Part of a small language model's weights: RMSNorm before each block, normalized queries and keys.
Each number is 50 + 12 x the weight over its row's rms, rounded and kept within 0 to 99. Layers, rows and columns count from 0. The size before them is the row's rms in percent of the matrix's.

# gate: layer 5 MLP gate, 576x224, rms 0.129, rows 431-461, columns 128-159
# up: layer 5 MLP up, 576x224, rms 0.142, rows 431-461, columns 128-159
# down: layer 5 MLP down (transposed), 576x224, rms 0.11, rows 431-461, columns 128-159
gate431 107:69 70 57 46 58 58 75 68 49 60 35 64 42 55 53 49 58 41 44 42 58 65 54 56 58 44 49 41 35 63 20 52
up431 098:74 63 47 58 51 35 64 68 61 50 58 34 54 70 49 36 55 33 37 46 59 45 52 47 47 46 37 78 50 61 47 41
down431 100:65 37 14 38 57 47 73 62 44 47 50 52 55 42 34 49 51 53 55 41 86 43 54 39 54 48 53 46 39 50 34 35
gate432 099:61 57 46 38 85 63 62 49 61 40 48 61 56 36 67 41 58 52 54 38 34 52 54 53 45 36 49 57 38 47 50 40
up432 101:43 49 38 54 51 31 35 60 40 36 79 52 42 51 43 23 65 60 63 20 65 51 49 42 68 45 47 27 45 44 45 55
down432 101:60 43 70 37 70 46 48 50 54 49 63 51 61 53 46 42 48 56 61 44 71 46 59 63 27 38 33 32 35 34 57 77
gate433 106:63 38 50 38 74 49 62 53 46 64 53 47 45 41 57 52 44 72 43 34 42 83 44 58 53 55 55 55 45 47 25 49
up433 101:48 33 49 55 34 37 52 46 37 67 49 38 68 67 55 67 52 23 39 30 41 28 24 24 30 41 58 78 44 71 60 48
down433 103:43 48 40 27 50 62 45 35 40 51 65 68 44 64 40 42 62 46 24 23 46 45 40 82 62 43 40 60 35 45 41 52
gate434 099:53 51 35 52 59 65 53 45 45 43 59 51 50 43 71 61 33 46 68 20 48 51 55 39 54 51 59 32 52 38 27 49
up434 091:54 45 60 56 36 50 61 41 67 15 53 70 41 71 39 43 63 42 47 29 42 59 36 70 69 44 40 49 50 59 56 68
down434 095:57 58 56 28 49 53 30 68 67 72 48 67 53 33 41 49 58 59 45 51 74 54 61 34 37 39 39 44 49 30 67 24
gate435 101:52 45 39 44 68 47 60 45 45 69 40 40 47 77 37 32 61 57 42 57 51 57 50 43 57 52 69 41 30 45 46 58
up435 104:50 66 52 37 54 53 58 60 55 46 45 39 54 40 74 61 69 59 59 56 37 34 64 61 47 59 33 52 64 69 50 47
down435 105:51 43 37 20 43 35 60 48 64 20 52 56 51 48 66 62 57 49 57 45 55 43 64 51 65 72 53 65 59 40 61 28
gate436 105:60 35 49 45 66 46 43 46 34 47 45 39 53 43 44 50 65 57 51 45 64 53 62 86 48 49 46 42 35 44 45 49
up436 098:64 45 56 46 64 56 53 48 51 52 33 42 47 58 40 57 58 46 43 28 75 57 45 59 31 45 66 35 41 78 50 63
down436 098:41 35 66 39 63 42 47 44 57 46 30 69 45 82 59 35 51 51 64 62 53 46 44 39 28 63 40 39 70 30 47 53
gate437 099:67 42 53 35 64 54 50 47 42 50 57 59 42 65 66 33 46 75 44 55 25 75 50 57 39 35 59 54 42 48 39 54
up437 107:60 40 49 28 55 60 46 61 54 47 47 62 43 44 44 42 59 52 44 42 52 62 44 71 62 46 75 56 56 47 51 50
down437 102:54 35 45 65 45 57 58 33 54 63 44 39 46 70 44 51 53 43 48 66 67 56 42 34 61 54 61 43 41 40 49 63
gate438 102:70 43 47 51 52 42 71 30 50 26 48 46 45 66 54 25 27 44 48 66 40 49 62 63 38 58 41 76 34 45 48 43
up438 099:40 72 50 56 54 40 51 35 59 51 53 71 42 44 51 71 61 52 61 43 56 44 48 42 63 57 45 43 68 42 54 61
down438 100:30 25 67 42 42 33 38 42 45 38 38 23 65 33 57 44 45 44 48 32 54 59 37 56 57 45 41 66 60 67 46 54
gate439 101:59 46 63 43 49 38 40 52 41 37 59 64 36 39 42 40 45 51 30 44 36 51 89 68 26 56 46 62 45 47 30 44
up439 098:50 57 61 57 46 45 70 04 49 51 58 58 26 48 38 55 58 45 48 64 26 44 34 65 26 59 60 37 47 44 34 44
down439 099:36 46 53 40 32 42 62 35 50 56 62 67 76 49 43 49 23 46 54 65 43 51 40 56 55 62 58 71 28 45 63 67
gate440 107:64 49 69 41 61 50 42 62 47 39 56 69 50 58 39 61 50 51 71 30 42 34 55 65 37 51 51 42 30 56 23 50
up440 108:55 49 54 55 39 34 43 39 49 51 70 71 59 56 56 44 40 39 67 46 42 36 46 48 47 61 37 38 28 52 44 53
down440 105:57 43 64 54 13 55 54 60 57 50 53 52 67 61 62 71 55 53 55 53 61 61 39 48 47 35 44 50 52 27 64 52
gate441 103:52 63 71 74 67 48 46 51 42 45 49 43 54 40 62 42 32 40 55 25 47 69 50 44 66 79 48 48 59 35 43 70
up441 104:39 46 46 47 55 57 57 37 63 60 48 55 44 57 43 45 42 51 44 40 30 62 34 59 40 37 63 34 64 73 64 45
down441 105:54 36 60 42 36 42 53 41 51 47 40 48 65 68 57 46 47 48 50 52 78 61 46 55 30 47 41 68 59 46 51 40
gate442 093:60 50 37 60 67 46 50 51 62 27 62 58 52 50 41 68 40 44 46 64 48 39 41 44 49 59 77 58 56 52 45 50
up442 082:52 65 49 57 56 42 35 53 57 61 50 45 35 40 68 48 43 64 35 42 59 67 33 46 36 54 63 57 61 70 55 50
down442 085:44 36 66 71 42 63 44 62 62 43 56 59 69 50 24 58 45 48 45 58 46 64 50 54 57 60 53 71 40 33 59 53
gate443 076:38 45 54 46 66 59 55 50 51 51 44 61 47 60 63 47 29 65 51 43 38 41 38 55 45 49 67 55 30 27 37 52
up443 127:37 42 52 50 18 30 41 37 37 62 64 43 38 68 44 57 42 41 55 52 63 50 35 54 63 67 43 43 57 40 47 66
down443 100:50 51 56 59 68 53 47 49 58 35 45 40 54 57 50 50 49 55 51 41 46 59 36 49 43 47 65 43 40 59 33 48
gate444 102:56 47 61 48 60 65 43 67 67 34 62 50 55 42 64 54 58 46 49 59 41 63 58 56 51 43 27 56 33 54 59 47
up444 091:25 59 59 49 47 52 38 47 44 51 73 37 41 46 68 46 55 42 54 61 38 56 57 34 56 41 40 58 48 31 27 51
down444 096:38 65 37 46 51 38 66 40 43 78 62 38 50 44 78 54 60 53 57 78 52 58 53 44 58 55 51 43 33 53 57 30
gate445 102:66 32 50 52 70 51 66 50 40 50 36 71 40 33 37 62 50 58 47 26 54 66 48 53 51 73 46 55 35 68 44 52
up445 097:50 53 66 38 51 65 55 48 63 61 60 49 46 56 50 46 47 54 59 61 44 52 45 32 52 36 68 42 72 55 48 66
down445 101:42 51 42 56 64 59 35 43 62 39 49 27 63 46 61 45 45 37 46 50 28 70 34 44 47 55 45 50 35 67 57 38
gate446 092:54 47 39 51 52 51 73 51 53 35 57 47 50 61 67 38 18 62 58 39 55 58 37 50 23 36 48 53 44 36 43 21
up446 099:69 64 52 34 50 58 38 42 55 49 53 38 51 35 55 56 50 53 69 25 34 61 67 65 37 59 50 63 33 51 50 39
down446 096:43 54 49 48 52 61 62 43 38 67 68 58 37 35 51 59 51 51 42 61 59 57 61 49 63 74 57 68 65 43 60 41
gate447 102:60 54 49 41 48 71 55 32 55 63 52 44 28 50 32 43 64 60 36 53 22 66 49 67 39 55 63 58 38 55 51 39
up447 106:53 49 30 42 52 64 43 51 59 45 38 53 44 31 47 65 63 44 38 51 39 50 95 70 66 30 30 44 25 48 38 50
down447 104:46 55 62 82 52 64 52 51 33 66 41 58 46 32 56 53 64 36 44 56 34 24 55 51 59 47 61 47 64 68 52 46
gate448 107:51 52 36 67 63 44 51 33 67 44 56 61 39 52 37 39 69 55 44 38 34 43 50 63 57 46 33 60 62 59 35 31
up448 103:45 57 76 49 27 62 50 39 49 47 61 39 46 66 68 43 54 57 41 67 28 53 53 53 37 47 65 42 51 57 58 68
down448 103:79 43 60 60 52 76 58 52 51 50 51 33 44 37 48 49 47 41 48 57 45 51 35 73 65 45 57 59 80 66 54 68
gate449 102:45 33 72 45 86 75 61 68 60 30 39 50 45 33 51 42 55 49 38 40 40 62 61 53 47 41 64 51 41 66 36 44
up449 097:53 75 46 53 53 37 57 45 59 57 71 80 59 56 45 56 48 54 55 41 52 43 38 20 48 35 46 38 47 67 45 39
down449 100:61 51 50 34 56 50 42 64 59 43 51 71 61 42 49 52 52 53 33 42 77 45 37 53 39 28 29 52 42 45 61 48
gate450 098:58 59 35 58 54 65 53 55 57 30 57 63 54 43 59 59 69 52 39 57 49 82 74 55 37 67 42 68 25 44 57 43
up450 089:46 54 55 31 36 59 49 61 48 51 43 53 37 52 63 64 50 57 43 42 48 42 53 36 37 64 56 34 67 24 63 34
down450 092:36 46 35 54 09 56 52 50 67 41 74 53 34 24 47 48 52 37 61 43 53 55 68 38 74 70 56 58 51 79 54 65
gate451 101:50 56 37 60 63 31 48 40 47 12 51 59 64 49 55 56 47 52 47 51 43 52 57 35 27 44 39 71 40 45 50 66
up451 109:36 39 47 56 44 54 45 57 45 62 59 50 51 47 42 48 48 63 31 48 46 59 42 45 42 30 46 36 69 44 33 46
down451 107:72 19 26 61 58 61 48 43 27 32 63 47 40 60 51 60 51 41 70 33 80 74 46 56 46 52 22 45 53 34 37 36
gate452 108:47 70 64 70 60 54 48 54 44 40 44 56 49 50 43 57 61 72 28 44 62 80 64 52 56 43 32 67 31 43 61 49
up452 102:53 54 47 43 43 57 40 52 32 47 38 60 35 29 74 52 50 42 76 48 37 40 54 34 52 62 39 41 54 39 42 47
down452 103:58 40 55 52 47 66 46 52 55 52 58 72 59 72 47 65 42 39 34 59 52 54 61 61 41 55 28 53 65 41 53 58
gate453 104:78 32 51 30 58 51 44 57 37 44 26 44 64 43 66 43 75 57 48 52 59 45 57 60 37 50 67 41 49 66 58 53
up453 096:67 48 56 33 58 37 39 53 52 59 54 49 59 52 52 48 65 45 49 61 80 38 54 44 41 51 54 30 58 56 38 44
down453 100:64 33 41 60 42 43 55 49 68 38 51 56 47 67 32 59 35 53 53 57 54 48 40 56 67 66 51 44 46 49 41 60
gate454 098:71 35 52 49 49 72 65 53 66 38 35 58 63 66 53 24 64 38 57 34 53 45 47 46 62 47 51 44 34 41 46 28
up454 100:46 51 46 47 58 43 41 60 71 40 34 45 50 52 50 47 65 61 48 71 63 32 38 49 56 45 57 51 37 65 84 38
down454 101:58 54 29 74 55 58 35 68 58 61 66 38 54 40 35 62 56 47 14 75 63 40 30 37 52 45 73 47 38 71 37 63
gate455 104:44 63 64 32 63 62 55 54 67 51 61 49 54 61 41 32 49 57 61 51 39 45 46 38 44 30 49 42 46 37 43 47
up455 099:46 64 52 50 58 45 48 68 27 80 60 48 60 33 34 60 65 56 42 34 32 48 56 64 38 62 69 73 47 45 62 64
down455 100:48 41 30 59 61 47 59 65 29 39 44 40 46 52 53 51 51 64 46 53 65 35 63 47 58 56 54 57 40 33 71 46
gate456 102:55 57 56 66 57 50 65 33 28 35 45 44 56 67 33 25 45 50 43 49 47 36 45 49 51 68 35 41 52 75 42 40
up456 102:49 35 48 66 52 30 57 53 41 50 51 47 60 35 44 44 60 51 36 45 51 38 73 51 75 60 46 56 32 56 60 23
down456 103:54 51 46 56 37 32 34 48 36 61 34 48 58 79 36 67 60 51 41 47 61 66 43 49 47 56 30 42 49 27 48 49
gate457 105:48 43 35 58 70 52 56 47 37 38 51 62 51 42 50 46 31 61 55 76 57 92 63 42 65 48 61 52 35 34 42 36
up457 106:42 39 52 66 50 45 59 64 67 31 47 45 43 33 61 27 46 53 48 57 53 43 46 42 47 51 66 54 45 62 41 70
down457 107:59 72 36 60 36 47 58 59 35 67 68 44 34 49 51 47 46 50 60 48 54 55 69 67 24 49 33 37 48 43 42 56
gate458 100:57 35 62 51 68 47 45 36 47 70 44 45 35 49 42 39 41 36 34 45 48 56 38 65 45 40 58 47 45 50 43 41
up458 108:34 46 55 39 56 60 46 41 58 50 29 46 32 62 35 39 62 56 47 65 52 50 44 22 49 43 47 60 30 41 52 28
down458 108:31 54 42 39 50 24 54 44 52 47 67 45 51 50 39 69 48 45 51 50 49 22 54 31 52 44 60 51 48 43 56 67
gate459 103:39 44 42 67 61 71 53 61 43 32 52 53 32 27 57 58 51 39 54 51 50 43 51 64 54 33 43 50 31 64 48 36
up459 093:47 34 42 42 55 64 66 62 47 34 37 49 21 53 64 34 48 51 35 53 31 44 59 47 42 40 38 59 75 49 54 67
down459 093:61 53 50 48 45 71 55 67 47 59 72 47 46 45 40 58 40 72 41 40 42 58 50 47 42 76 56 36 68 34 40 38
gate460 107:46 51 58 49 60 77 60 54 42 45 60 45 61 68 69 43 28 50 57 63 46 57 51 52 64 59 57 48 42 36 29 51
up460 109:52 52 45 62 51 62 58 35 45 40 65 32 58 70 79 43 48 32 53 59 48 47 58 38 47 45 61 59 52 40 60 48
down460 110:49 67 39 48 50 55 58 31 48 33 46 21 35 45 48 75 64 55 35 45 44 47 54 46 75 52 40 59 52 27 45 45
gate461 107:44 46 48 48 69 60 45 52 44 49 29 60 39 58 69 25 54 53 47 54 19 60 41 36 41 49 44 39 50 42 55 41
up461 103:52 54 54 27 45 54 61 69 56 30 40 35 33 56 40 42 40 37 42 57 61 63 46 43 43 54 49 55 36 37 42 76
down461 107:40 39 63 65 60 59 55 47 62 48 42 60 68 56 57 54 55 52 27 57 45 72 48 30 39 62 59 44 39 49 66 55